Each number is 200 + 30 x the weight over its row's rms, rounded and kept within 0 to 999. Layers, rows and columns count from 0. The size before them is the row's rms in percent of the matrix's.

# layer 3 attention query, 192x192, rms 0.0575, rows 0-31, columns 0-63
086,176,233,230,201,169,164,256,174,217,190,211,198,214,224,198,168,218,234,194,209,170,187,154,197,187,154,117,139,202,212,228,169,167,212,199,166,178,232,206,261,217,230,180,191,212,208,195,205,192,196,192,182,205,214,182,242,193,175,194,134,200,180,192,205
083,139,239,255,201,226,256,249,146,198,244,202,193,185,202,240,195,170,212,207,148,199,179,178,220,175,237,192,172,211,225,251,175,205,209,237,236,211,224,198,206,204,201,193,271,267,172,232,176,211,207,185,265,208,165,209,174,228,223,186,192,195,193,182,173
086,219,204,204,205,188,218,186,137,244,177,210,198,174,252,174,218,205,200,218,190,161,243,220,220,227,171,162,169,235,184,216,233,203,175,186,232,209,212,209,220,212,230,160,170,235,199,201,214,227,205,184,222,170,206,234,162,205,200,142,187,145,204,190,219
089,160,162,184,217,259,209,217,184,159,151,186,163,253,198,192,207,160,180,211,168,243,218,192,175,242,205,236,170,206,221,211,201,232,218,195,199,224,215,229,241,195,180,209,187,222,214,231,188,241,240,203,173,243,162,203,244,158,182,171,179,261,180,202,201
087,246,195,177,154,175,167,196,173,257,189,299,222,186,175,246,208,215,218,184,205,191,225,224,203,190,207,211,199,210,170,158,158,264,170,164,172,164,172,240,191,208,168,176,209,221,230,233,159,190,196,249,233,237,200,272,194,196,225,240,237,158,175,207,210
088,251,227,213,202,248,224,228,175,196,165,222,214,236,248,225,220,200,187,230,226,165,211,183,197,215,215,229,188,196,186,196,228,212,237,238,231,138,235,178,288,205,233,205,178,218,216,148,218,169,212,163,199,233,253,220,196,235,189,202,232,207,137,178,119
089,166,217,194,230,208,218,234,238,154,149,202,155,249,213,159,243,201,184,202,185,145,205,182,192,178,204,164,159,219,254,187,203,213,181,167,229,175,205,196,182,204,245,189,206,210,166,211,151,191,194,196,216,245,224,170,228,164,225,211,213,173,147,218,181
083,209,243,202,240,188,157,198,186,259,204,257,187,217,195,205,234,225,222,148,180,175,214,232,233,163,221,211,211,166,218,277,194,208,210,212,163,156,252,241,239,164,233,234,188,239,182,220,231,206,197,190,181,146,196,174,185,167,124,187,225,225,163,208,227
087,248,204,196,187,253,172,204,176,231,209,225,233,174,245,191,137,279,161,209,213,241,196,186,234,232,176,178,215,180,166,208,198,181,185,190,196,213,150,258,217,165,183,231,173,221,226,250,183,224,223,199,163,211,181,202,242,186,247,180,152,235,226,212,159
090,213,212,182,210,189,188,177,199,149,214,162,159,151,184,182,155,160,178,153,162,238,161,236,201,207,194,233,153,158,200,206,119,167,201,187,219,237,208,196,197,172,192,146,215,201,214,231,176,177,121,200,196,176,198,226,249,210,191,189,238,201,220,193,189
082,200,176,227,217,234,209,142,184,209,147,193,202,151,216,207,212,201,199,207,178,179,145,202,262,215,172,210,192,186,177,192,166,108,230,149,171,205,216,192,210,206,257,192,243,193,206,197,218,200,177,182,209,169,210,221,152,263,217,190,184,245,217,250,217
089,146,222,169,230,207,194,196,217,209,169,235,227,247,199,159,172,217,231,195,218,161,187,167,197,204,188,218,162,189,199,229,198,235,171,241,174,199,230,206,209,213,188,160,221,207,202,170,170,177,172,202,204,190,185,239,224,235,241,163,248,214,190,224,194
085,164,178,250,181,179,203,171,161,223,217,197,241,186,201,165,248,193,196,206,166,221,188,185,212,198,200,198,143,219,173,199,266,173,201,160,193,147,237,240,194,236,177,153,211,196,201,175,209,230,191,235,231,209,153,157,166,198,183,241,247,207,212,185,256
088,135,199,166,197,265,144,222,192,223,180,176,243,203,171,175,189,142,216,210,201,188,144,201,234,200,174,199,203,229,200,193,214,190,163,158,231,244,224,231,216,177,200,241,177,186,180,214,181,208,162,198,231,172,212,210,152,209,211,206,209,272,190,212,243
086,175,196,191,285,184,251,231,223,247,196,211,214,179,199,176,235,200,191,224,217,254,141,196,191,278,199,220,180,215,259,147,182,209,209,173,220,222,174,207,167,193,193,174,208,200,204,244,208,182,205,187,222,189,183,231,211,212,152,229,177,192,158,187,158
085,172,175,209,214,173,207,183,188,154,184,233,180,255,130,238,158,135,233,182,215,191,166,160,231,197,195,151,227,248,240,241,253,213,186,255,186,241,223,219,158,198,221,186,183,217,181,219,207,211,234,196,183,198,256,218,222,191,196,200,209,152,229,164,175
090,208,205,195,222,196,211,192,179,234,188,192,195,218,177,191,233,238,198,236,200,210,209,217,223,118,196,237,202,224,197,228,193,168,190,213,245,215,170,208,196,169,138,221,183,133,212,167,184,224,179,187,190,253,216,142,182,211,159,198,155,175,193,294,207
089,196,164,222,195,210,212,230,226,233,220,198,161,206,198,225,213,252,206,169,195,216,235,256,185,204,164,162,148,198,242,192,208,206,255,222,196,171,210,207,223,147,187,195,225,231,210,207,206,267,248,210,187,206,246,200,206,197,182,224,204,220,229,208,197
081,238,171,156,191,118,200,183,199,243,200,183,209,224,203,188,256,225,236,149,201,138,204,218,208,236,205,218,217,196,239,205,141,181,215,165,211,247,234,248,240,135,238,191,207,182,220,203,162,161,200,207,218,182,211,241,205,196,190,248,212,163,195,207,157
086,195,166,182,209,157,193,214,244,174,204,108,217,209,204,255,211,174,178,220,202,256,248,126,145,181,239,217,226,220,229,201,270,201,197,221,201,188,236,210,151,168,217,184,224,202,216,207,167,204,198,192,241,217,231,261,241,240,217,254,237,212,212,217,203
088,208,242,151,253,192,189,214,138,202,256,190,179,241,203,178,219,236,174,234,210,216,173,200,153,158,182,190,169,204,228,173,181,157,212,225,134,186,232,237,177,197,202,195,178,205,185,194,166,187,109,175,203,190,213,166,149,215,176,188,152,212,203,175,208
089,223,251,209,169,161,202,214,214,181,202,228,194,169,180,165,180,193,207,177,279,184,185,195,167,174,212,198,222,172,236,193,209,178,169,250,216,151,172,198,233,172,182,221,186,203,211,197,206,205,189,225,274,170,194,213,124,219,162,181,244,173,166,223,202
080,243,156,202,207,215,154,248,241,220,204,196,209,188,241,183,214,173,225,129,243,168,181,181,189,157,215,192,212,198,222,162,233,173,229,193,225,204,182,246,213,187,174,184,206,219,219,246,188,176,178,188,184,207,205,278,172,184,182,247,175,213,186,213,210
089,225,203,173,180,244,228,196,166,145,248,187,202,171,217,199,168,212,264,222,226,207,222,212,179,174,219,242,247,207,206,183,207,172,263,208,198,184,188,180,218,250,154,185,257,234,247,232,210,172,193,215,136,250,125,221,169,177,193,215,175,184,253,188,155
087,178,197,213,237,200,224,166,202,161,177,212,216,223,149,217,151,184,214,136,227,245,155,222,219,202,230,206,195,202,167,216,179,173,243,162,186,201,187,249,173,206,226,228,178,211,238,217,233,198,254,199,216,248,242,205,162,224,184,215,143,212,189,172,213
083,224,198,162,175,179,227,166,181,168,157,189,186,210,223,195,192,223,155,219,173,202,194,236,186,223,210,174,242,201,289,197,206,235,194,192,170,158,262,158,149,259,208,200,205,172,202,194,128,207,312,201,178,199,265,212,190,199,240,216,255,203,146,209,208
090,191,118,231,221,183,210,226,131,199,184,221,148,150,229,186,232,204,152,226,179,204,211,309,205,185,190,202,209,195,215,191,242,224,210,189,222,225,174,182,273,152,222,248,253,188,176,206,212,194,224,210,177,237,163,223,161,233,217,214,169,212,165,167,215
090,191,163,180,219,216,208,207,219,165,190,204,194,219,192,203,223,187,247,199,192,206,218,199,228,167,223,166,208,196,200,189,200,169,181,252,203,201,214,179,163,214,233,264,142,190,234,219,183,169,229,229,239,192,149,187,251,227,203,180,273,163,210,200,209
078,200,220,207,209,222,202,254,224,222,243,200,167,213,167,218,171,219,190,171,167,224,235,214,200,238,157,206,154,239,192,183,238,163,173,227,258,215,207,130,191,197,178,227,218,135,195,218,203,209,253,186,209,203,143,203,192,193,237,195,252,196,229,204,187
086,185,217,253,164,211,218,181,177,227,192,200,186,192,218,190,209,244,229,216,212,173,204,226,181,209,140,221,231,227,228,162,184,163,251,192,212,191,221,166,171,175,221,216,178,169,171,229,165,198,227,216,176,183,196,209,230,189,149,189,231,248,192,190,176
089,248,236,207,189,232,136,193,218,202,239,156,213,207,203,218,137,183,208,289,168,155,225,217,211,163,223,166,200,218,170,227,210,210,210,210,186,219,182,230,225,210,212,185,187,182,228,208,195,207,235,203,202,236,188,163,137,193,183,171,235,195,181,221,210
090,258,240,173,219,205,207,222,191,185,174,194,183,206,211,213,174,159,212,167,175,228,164,229,215,184,219,220,185,234,186,201,226,175,214,178,240,186,221,168,205,195,227,133,221,156,201,182,164,200,181,237,230,170,226,153,275,187,230,242,214,158,190,233,262
# layer 3 attention key, 192x192, rms 0.0592, rows 0-31, columns 0-63
087,237,180,161,267,233,200,218,252,141,218,213,187,203,188,206,156,198,234,145,210,242,198,234,231,163,253,186,179,246,151,205,255,226,242,192,247,225,211,204,207,157,165,219,186,180,178,224,144,185,174,187,232,181,128,232,213,163,229,176,156,264,189,213,255
084,177,219,181,206,191,174,197,150,171,233,146,232,195,286,168,196,169,223,207,206,274,203,158,189,198,239,218,220,221,216,225,184,209,162,152,203,206,199,221,200,196,180,213,216,208,266,231,177,221,208,197,198,180,194,204,219,233,184,183,176,179,201,274,216
083,210,178,194,189,174,235,211,151,191,232,164,175,164,165,203,236,211,154,249,152,223,177,178,218,196,194,184,183,169,213,195,182,190,219,192,200,178,165,234,229,152,189,246,201,138,195,251,194,164,187,189,253,221,206,184,169,217,233,176,251,215,183,177,209
089,211,182,285,204,185,184,191,169,212,234,184,216,168,192,176,150,210,241,196,220,196,218,203,225,178,165,174,171,229,207,204,228,197,195,260,178,205,171,155,190,188,165,222,206,188,157,162,248,201,194,188,197,179,237,205,195,215,232,181,193,159,200,215,204
083,185,244,218,174,211,240,172,170,216,186,154,219,227,218,136,189,208,209,249,218,218,234,186,204,252,237,171,191,189,214,189,222,171,251,245,196,204,163,194,151,195,210,160,209,225,236,196,223,253,247,208,201,197,221,197,173,178,222,135,185,173,244,203,213
087,226,206,206,217,150,191,181,209,177,234,232,228,137,124,248,177,201,224,257,219,247,209,252,197,205,199,196,173,199,199,183,206,224,233,135,166,230,211,236,231,251,211,143,270,164,208,173,215,180,207,249,168,186,149,154,176,192,188,195,180,247,216,248,200
092,239,216,258,201,218,170,222,195,191,176,227,148,198,223,199,234,223,226,256,235,256,186,264,167,167,162,165,178,139,221,234,171,184,226,188,195,199,181,125,202,204,181,214,207,208,180,215,186,177,179,196,177,217,163,186,230,206,177,250,237,172,181,246,207
084,189,177,201,181,263,254,194,186,181,189,199,211,200,174,210,189,214,173,208,230,193,179,210,157,212,182,216,226,187,195,222,166,124,251,194,192,164,199,166,235,224,141,169,222,181,216,164,159,244,136,249,168,202,140,254,234,255,241,221,172,163,190,160,218
086,183,200,232,261,205,226,236,221,218,200,214,172,159,163,191,188,184,240,189,198,164,220,213,251,160,192,203,170,191,215,215,206,312,162,242,173,255,183,206,212,171,214,208,200,241,231,208,195,189,148,220,210,165,252,255,220,199,181,227,174,145,203,163,209
088,155,175,210,203,166,153,187,196,183,166,188,211,213,226,197,235,221,204,185,201,200,256,156,241,165,226,205,190,211,174,156,192,207,202,215,146,239,194,157,268,171,183,159,250,216,203,197,147,245,212,179,247,212,163,233,202,191,226,177,224,188,225,194,216
084,186,197,221,182,238,161,203,165,191,187,215,193,201,256,161,183,244,144,190,231,224,192,212,182,223,208,181,196,190,221,225,196,219,201,240,210,192,174,234,207,186,250,190,206,193,224,211,228,175,201,229,225,208,203,200,234,206,181,178,208,168,167,188,210
088,234,229,236,224,209,186,196,204,264,217,221,225,186,164,237,174,245,188,229,188,201,192,161,199,161,168,223,149,133,198,232,201,180,150,228,165,206,210,216,166,258,167,223,205,115,171,194,143,200,221,175,208,186,224,175,197,223,220,235,187,172,176,216,196
088,158,147,227,216,148,203,145,191,247,187,222,186,177,189,198,207,248,213,198,206,120,243,217,163,162,177,147,201,227,188,260,245,199,248,176,221,195,168,235,206,247,177,176,231,225,196,185,239,219,190,203,179,240,236,239,210,216,212,202,149,171,173,254,242
087,194,192,204,194,170,175,213,221,224,263,244,215,159,219,217,211,242,227,229,220,186,189,184,241,210,235,148,221,175,186,183,212,233,131,213,194,190,169,183,210,243,234,182,197,191,168,200,210,188,236,158,182,160,181,223,233,245,214,235,227,219,247,173,135
084,184,157,237,180,208,181,205,182,175,206,131,210,175,208,169,174,149,221,190,228,180,223,221,207,132,262,222,227,194,225,150,238,205,199,204,172,173,171,178,191,197,211,215,217,239,221,155,172,174,206,215,199,191,232,115,256,217,219,125,241,154,197,222,242
084,255,161,155,218,244,199,276,163,166,194,195,215,212,213,227,196,177,196,203,143,195,253,186,250,176,193,210,189,246,134,257,154,155,217,173,171,182,225,241,174,214,231,188,226,183,188,231,230,180,166,216,188,163,225,162,196,204,221,218,199,193,224,231,239
093,200,138,252,186,192,214,173,191,199,219,183,227,174,245,192,240,129,233,218,209,167,178,223,164,231,211,211,175,221,172,166,237,200,216,212,230,193,177,220,215,233,173,180,207,180,140,287,224,114,206,187,164,284,193,224,198,159,177,213,212,183,192,169,161
089,187,198,172,200,212,124,285,227,195,179,202,150,169,205,171,184,222,189,188,173,177,193,137,191,181,218,192,185,216,222,200,171,227,220,151,200,161,164,184,159,199,199,188,205,237,182,180,223,207,158,210,224,226,215,230,172,190,201,189,236,241,209,251,218
083,200,181,203,165,182,207,221,189,247,205,207,236,233,182,169,168,192,210,242,148,218,257,213,220,164,180,220,188,236,225,180,267,209,203,154,214,211,138,108,218,191,208,173,230,217,226,204,187,205,214,204,190,193,189,176,187,190,195,176,203,208,229,148,257
085,155,229,158,158,191,194,226,193,166,209,208,218,171,183,195,280,185,204,169,140,151,212,186,209,186,186,185,205,172,163,241,189,206,169,212,228,212,179,182,183,218,225,136,154,232,153,222,215,222,233,222,137,224,212,153,229,237,197,193,183,202,229,171,199
087,199,235,239,201,191,229,168,231,166,171,239,161,144,172,158,117,226,176,256,228,178,185,233,195,219,192,225,208,171,172,254,195,232,214,227,236,261,208,144,234,253,143,249,201,246,170,229,174,183,212,166,179,152,122,194,201,225,230,218,221,183,215,192,147
088,217,225,208,169,214,180,212,159,207,250,168,167,282,193,163,227,224,179,237,209,185,137,234,193,216,181,142,204,200,142,142,222,209,212,204,172,225,180,194,255,267,148,185,227,171,197,201,214,225,210,195,170,146,238,164,220,215,112,226,174,250,178,217,187
083,216,185,183,173,170,219,243,171,173,230,161,228,178,209,222,195,241,209,178,233,212,195,179,200,215,220,227,187,237,215,264,172,195,140,244,142,193,198,237,211,202,184,187,243,209,156,204,196,181,236,182,227,227,214,191,218,160,163,192,231,212,124,234,228
089,195,197,208,247,231,173,203,257,200,185,209,133,220,184,199,266,159,208,223,166,148,244,212,242,197,202,190,186,207,233,221,202,213,208,242,234,254,216,210,256,152,203,228,243,221,247,156,208,192,203,213,240,169,221,199,205,207,151,203,217,199,164,240,188
091,220,236,206,178,156,203,259,154,227,223,228,206,162,262,210,211,168,177,188,202,192,265,244,228,190,205,204,229,209,194,221,137,193,216,208,184,185,193,209,255,180,145,138,180,195,162,190,135,209,176,204,234,166,220,200,188,226,199,223,230,253,241,166,184
084,213,220,229,173,195,180,241,193,126,167,243,220,237,223,203,160,199,214,191,207,158,208,194,154,190,191,189,210,200,160,180,213,154,145,180,227,191,280,212,174,206,176,216,149,218,205,207,231,197,228,221,240,220,195,187,241,216,209,229,194,241,247,208,221
091,190,183,246,202,156,148,160,185,147,202,188,178,235,203,186,198,216,210,200,150,156,216,189,241,266,174,220,184,198,126,199,178,149,212,212,171,205,254,249,210,204,197,202,177,166,224,181,211,167,160,161,225,175,209,161,174,151,219,197,260,187,180,208,222
090,155,222,146,228,201,193,177,215,226,219,187,233,174,196,185,178,203,207,239,149,233,162,166,160,210,209,223,286,197,172,173,186,195,197,196,174,196,188,202,200,178,231,186,236,173,155,199,211,153,158,214,175,166,225,198,256,192,210,178,222,213,204,178,219
080,158,225,222,225,191,196,195,205,188,193,206,232,231,238,205,250,162,208,249,209,249,195,155,190,186,145,130,159,200,224,169,226,186,199,170,169,208,183,194,175,190,228,160,174,259,167,220,198,250,163,186,173,198,210,185,200,179,209,207,200,231,184,174,228
086,208,182,182,132,236,211,184,230,187,211,213,184,182,201,199,203,230,180,185,221,198,200,273,222,217,235,181,256,209,195,210,197,195,216,158,218,191,151,207,188,162,177,185,230,227,189,253,179,130,210,181,201,227,212,242,242,176,195,207,213,175,156,262,170
091,196,162,178,256,196,225,199,142,166,162,234,240,190,204,205,217,204,234,216,228,216,206,187,217,187,157,223,144,184,237,163,164,155,184,204,260,219,220,237,215,172,163,214,215,222,177,190,206,172,213,213,232,260,239,199,177,184,192,177,118,178,230,110,171
091,202,197,220,208,179,155,216,203,232,179,180,201,223,193,213,213,160,202,236,188,222,193,185,170,209,212,147,188,207,222,209,213,161,164,180,179,178,245,219,228,203,237,148,176,198,240,183,175,159,216,226,175,245,164,191,159,199,201,204,132,216,247,241,225
# layer 3 attention value, 192x192, rms 0.047, rows 0-22, columns 0-63
131,198,230,242,216,170,193,188,173,229,197,227,186,223,186,228,167,173,197,182,250,223,274,200,139,219,157,209,182,165,137,181,185,192,185,194,194,191,133,189,175,191,202,210,229,219,179,252,162,156,190,236,181,204,200,194,203,237,213,179,167,175,201,244,197
130,197,245,183,194,166,216,150,163,165,191,200,216,208,210,149,218,190,196,186,210,184,237,226,217,215,190,255,210,227,245,279,195,155,186,196,164,223,169,231,204,215,221,240,186,196,180,183,141,212,210,180,209,167,196,248,186,189,240,172,236,183,181,234,157
141,158,231,187,190,180,223,221,191,199,166,187,245,242,207,195,232,174,218,222,221,205,242,225,154,195,250,214,214,198,190,167,206,184,195,223,258,185,217,161,186,281,188,206,170,164,206,209,252,215,158,145,252,226,213,185,206,236,187,184,175,206,204,238,206
122,200,232,174,236,161,178,237,208,181,200,177,154,112,169,204,224,182,212,172,262,235,211,201,199,186,183,223,222,245,175,215,171,138,258,190,209,178,238,227,243,226,169,230,240,237,208,217,222,166,168,223,245,229,211,235,212,207,191,199,217,183,187,218,216
139,176,246,163,216,231,162,186,200,170,257,180,190,232,187,205,196,227,224,237,232,165,188,196,190,186,220,185,216,152,214,181,260,186,168,204,191,195,201,153,222,210,264,149,206,154,205,223,192,166,236,232,164,176,201,200,223,214,172,204,207,221,177,169,196
131,227,215,241,189,204,177,175,219,225,179,218,238,195,241,167,173,210,260,171,225,155,160,167,191,200,224,162,200,164,179,173,200,267,184,166,214,204,215,151,220,215,174,158,171,216,218,147,165,91,228,238,210,211,195,191,222,176,189,183,220,210,230,238,186
135,248,197,209,190,138,203,247,192,188,168,231,239,162,199,237,184,200,209,251,181,230,254,168,191,153,221,223,204,235,127,199,178,263,188,171,171,199,183,210,201,173,263,204,190,205,218,250,250,198,199,204,254,194,201,213,158,194,220,189,182,210,216,202,218
137,200,256,151,185,185,216,232,240,131,206,248,206,157,184,197,176,193,192,225,144,210,164,194,178,198,174,231,232,166,211,160,239,186,201,209,218,199,157,209,216,262,235,162,222,169,178,203,188,197,146,143,164,206,176,139,208,185,211,228,149,200,231,208,223
131,227,228,208,199,220,208,155,133,187,167,173,195,178,210,193,212,185,195,146,189,182,179,189,222,146,207,160,250,205,161,209,174,251,147,177,182,164,220,202,158,219,241,200,171,172,166,231,213,239,187,193,165,213,138,231,232,180,218,220,216,185,165,234,240
131,240,221,205,216,241,146,191,223,226,169,206,192,175,199,184,171,223,194,142,217,204,265,181,204,205,155,190,202,203,130,216,202,196,260,161,208,214,138,185,225,175,244,142,184,184,202,226,192,213,269,203,215,157,202,210,228,209,177,206,196,128,174,217,167
134,126,167,139,167,177,177,198,228,206,173,252,170,157,220,166,170,202,200,203,210,215,194,197,147,214,241,206,182,191,106,256,167,207,159,187,162,185,235,214,225,223,183,195,190,228,183,179,209,214,160,217,213,196,213,181,216,232,193,208,177,208,210,238,173
134,232,144,256,173,249,202,191,247,175,267,157,185,239,157,239,194,178,176,246,184,218,142,166,219,238,255,249,273,177,188,234,180,189,200,166,223,183,206,172,189,226,204,156,175,176,195,162,157,199,174,153,218,191,228,269,202,221,245,228,198,195,155,185,220
134,190,232,153,170,219,206,218,226,225,215,223,207,176,167,240,223,211,142,215,181,248,209,200,228,159,254,197,189,195,182,180,169,142,222,207,248,177,169,159,144,221,217,197,210,226,208,190,124,227,211,213,196,215,226,214,191,221,208,206,211,226,217,224,212
137,216,201,221,166,154,199,174,190,174,188,182,169,180,202,189,195,233,196,200,225,187,250,217,181,203,203,198,249,217,186,264,167,235,170,214,165,234,206,209,178,232,197,277,171,173,223,163,181,160,202,174,134,192,195,209,234,190,190,159,182,245,206,198,194
141,236,196,174,184,226,180,203,209,145,155,185,216,261,230,235,170,240,200,161,190,240,167,183,207,187,212,189,211,228,221,159,173,241,161,200,187,189,139,208,250,245,216,182,234,169,236,197,203,210,218,223,200,241,217,237,144,201,174,231,186,256,227,158,203
142,181,178,277,162,212,200,229,180,146,198,221,239,231,237,219,227,194,212,195,236,186,216,207,163,181,176,230,170,201,168,198,253,171,200,204,240,198,236,183,204,193,217,198,214,244,210,194,196,218,227,182,244,201,197,225,213,238,225,238,184,184,210,223,176
125,225,187,208,189,179,214,154,182,245,136,171,199,173,253,227,240,201,254,218,217,204,182,189,213,150,258,184,224,156,146,212,214,180,219,133,257,214,169,151,223,208,220,209,201,195,203,192,232,186,173,133,162,167,224,219,172,172,203,186,222,191,188,222,180
132,206,196,203,231,179,176,204,199,232,191,200,178,204,178,213,196,253,210,196,199,181,248,217,236,123,188,208,138,190,135,160,134,189,241,227,209,177,208,212,181,213,253,200,182,229,171,185,146,148,197,219,208,231,221,212,250,207,216,193,163,185,170,206,180
123,261,218,203,212,162,208,190,201,215,230,199,140,134,180,198,177,154,268,207,212,212,262,253,209,194,176,192,184,156,232,217,164,197,236,187,216,157,216,214,164,181,258,201,207,205,221,203,256,204,229,203,171,152,172,190,223,156,169,193,195,176,235,171,219
133,235,188,191,231,162,192,298,168,203,248,211,240,174,194,215,254,188,162,174,180,141,253,213,197,210,183,181,250,173,154,194,192,252,153,202,227,181,160,172,179,196,220,197,191,247,219,209,212,205,209,247,241,219,168,196,162,158,226,245,172,152,166,231,215
139,206,181,204,197,187,209,228,229,235,191,233,195,174,204,221,177,179,242,234,205,152,186,196,194,172,205,179,165,230,241,256,169,190,254,187,213,215,162,201,189,252,208,184,157,258,164,236,200,206,226,184,226,193,224,222,220,173,220,177,171,226,233,196,199
128,222,179,191,198,163,197,196,250,215,250,197,179,218,163,199,241,236,208,218,230,263,189,228,185,177,214,210,209,152,187,189,204,237,183,146,148,187,201,191,231,267,226,185,214,199,203,170,142,230,199,206,125,182,220,206,167,200,193,164,202,261,240,212,219
135,193,168,163,226,164,209,226,211,167,195,195,188,179,235,212,206,133,135,228,145,214,135,208,190,227,176,231,194,154,234,155,206,189,262,224,235,207,204,208,204,222,191,189,192,198,206,202,167,164,187,196,172,216,205,222,225,189,187,225,176,193,189,240,206
# layer 3 attention output (transposed), 192x192, rms 0.0729, rows 0-21, columns 0-63
136,194,141,173,229,266,172,203,225,145,196,201,177,165,201,183,218,171,188,187,171,196,178,182,302,162,219,214,213,230,211,255,168,187,195,184,205,164,266,203,231,208,172,172,170,196,245,153,211,279,167,239,214,214,199,210,258,209,185,211,234,240,250,160,206
142,186,154,245,197,234,180,214,221,236,243,147,243,185,176,222,225,200,210,204,177,204,189,195,186,213,179,218,254,189,188,141,248,217,174,227,212,241,213,215,216,162,217,148,196,206,180,198,207,226,198,174,158,223,180,182,244,199,124,245,187,213,219,186,175
150,187,132,206,200,210,166,207,171,218,240,188,130,164,179,174,164,204,149,250,160,238,189,198,217,223,191,195,199,203,195,175,190,198,214,212,158,238,160,179,237,146,214,205,183,166,209,210,155,158,225,236,205,190,208,203,246,208,227,199,218,173,238,184,236
132,198,157,187,203,187,275,199,231,262,192,236,260,261,165,161,202,233,221,257,143,153,248,211,204,169,222,176,184,167,192,224,240,225,166,218,165,205,172,229,232,159,201,200,254,180,189,199,231,238,251,231,113,185,213,166,217,190,226,202,149,242,251,203,208
152,190,143,235,167,151,233,189,172,239,176,168,237,199,202,156,215,174,164,155,179,226,183,221,186,210,175,246,247,217,166,160,244,201,258,153,156,218,180,273,204,180,165,249,216,208,239,164,221,239,104,202,238,237,209,188,173,225,225,206,190,198,169,211,236
146,171,212,186,237,227,227,212,217,132,201,161,219,261,211,223,229,159,186,177,204,244,255,215,170,197,172,208,181,259,192,217,214,128,174,233,196,210,199,227,177,207,235,244,220,189,168,222,204,292,212,190,196,205,203,186,211,273,178,209,164,189,183,172,217
148,181,245,200,262,293,214,162,228,235,203,231,126,198,166,164,245,223,190,122,208,184,172,225,208,205,197,166,186,197,222,223,243,154,188,219,196,183,201,177,193,226,177,154,238,215,227,172,199,195,169,202,186,143,222,195,226,195,223,213,219,230,216,236,169
148,213,181,250,189,198,187,186,162,217,225,204,199,209,199,234,190,170,186,197,286,182,232,216,209,233,153,218,142,185,188,230,216,166,220,215,187,192,206,186,206,163,191,226,184,273,218,196,180,204,244,219,199,208,246,232,187,190,215,178,259,184,200,219,162
142,177,235,171,171,175,151,224,249,238,193,196,198,159,181,217,230,233,173,265,244,197,217,170,212,202,172,226,164,202,256,209,230,195,247,181,204,224,125,223,248,239,190,156,230,223,240,188,193,178,197,198,223,187,203,170,156,219,168,200,140,183,218,204,202
141,171,193,227,190,152,232,249,228,176,228,249,182,229,208,248,196,182,196,203,191,214,173,158,250,162,206,202,207,266,196,253,213,204,149,200,158,221,208,205,207,177,211,217,218,212,187,226,173,208,173,191,201,252,201,228,231,166,227,208,232,218,243,242,190
144,219,191,308,229,210,237,216,210,214,175,193,216,219,169,228,210,210,211,229,156,179,203,240,257,176,152,182,242,190,216,147,210,161,213,166,221,236,213,168,180,202,162,187,219,195,197,178,226,190,243,247,150,153,221,232,206,176,230,250,205,133,235,165,254
146,194,217,155,191,229,218,259,184,239,149,176,179,167,229,142,188,210,226,184,215,191,187,241,169,191,165,203,179,169,220,205,197,218,262,235,210,216,159,228,188,150,193,261,228,212,214,203,169,164,203,231,169,248,171,139,161,201,118,160,199,163,179,238,188
143,194,199,215,228,160,201,209,149,208,186,216,183,202,196,222,174,218,233,202,186,185,217,274,165,264,161,224,237,232,170,237,212,227,191,202,158,182,198,203,266,224,190,180,196,194,219,151,224,143,208,227,239,192,150,178,170,188,201,126,187,192,200,168,187
151,177,230,221,189,242,219,225,200,241,209,194,226,213,215,199,201,192,184,173,198,227,202,187,221,171,198,171,165,171,224,214,190,164,247,184,216,186,207,217,252,174,220,138,234,188,137,227,199,186,181,211,253,183,213,189,174,190,201,231,142,152,177,217,215
149,199,235,197,199,218,242,231,173,216,253,199,202,192,197,180,190,118,207,200,179,232,233,219,167,193,161,146,192,213,179,162,251,137,227,192,194,193,203,198,167,206,208,177,217,219,213,232,191,252,202,168,194,183,168,216,226,222,237,159,231,161,147,220,164
154,199,256,122,252,199,175,218,210,224,224,178,184,205,246,175,218,198,213,199,198,199,181,154,232,215,199,207,174,215,222,216,166,224,177,231,156,242,186,176,211,211,152,227,201,227,200,223,181,219,157,235,160,152,190,202,185,199,158,175,196,189,228,192,182
139,195,250,209,196,258,204,243,210,153,209,238,195,225,185,224,156,225,163,255,197,181,193,177,185,213,164,186,195,158,233,142,184,194,176,266,152,223,227,221,209,173,202,189,209,232,214,167,147,168,189,213,230,208,162,139,246,218,201,247,195,185,186,196,176
143,199,206,200,223,186,222,263,224,190,207,201,235,197,186,192,187,182,199,212,212,174,167,162,161,253,226,186,238,259,287,223,233,194,140,147,197,204,168,180,245,211,188,220,184,209,227,182,178,229,205,237,236,139,217,218,172,188,208,186,231,198,209,166,196
131,142,189,198,239,253,188,173,198,197,195,249,222,196,200,185,231,276,154,236,208,166,165,159,185,183,220,196,218,247,194,199,230,210,158,157,218,182,206,204,209,244,213,209,223,147,204,181,184,189,147,142,211,218,233,191,167,247,235,202,203,205,152,257,149
146,196,205,228,213,184,225,165,209,188,177,213,212,183,183,201,179,217,171,188,210,215,201,181,185,206,235,187,195,224,179,256,169,176,256,183,153,230,250,259,172,249,148,157,197,137,177,200,204,231,204,182,197,212,221,221,257,224,191,147,210,226,239,210,236
152,204,180,197,203,189,160,200,211,203,185,165,198,249,138,164,209,231,185,218,186,206,209,186,157,199,177,200,185,186,185,143,274,192,204,224,213,191,231,179,219,202,161,245,257,184,208,179,203,182,214,177,186,203,216,132,162,217,185,197,206,159,169,197,231
138,180,198,196,194,218,208,189,169,144,189,171,198,180,222,199,166,157,199,198,199,164,208,206,234,237,148,197,226,222,194,203,170,199,218,195,225,200,215,175,185,162,210,202,252,183,173,240,253,155,147,214,232,174,194,192,259,206,187,236,186,120,158,195,174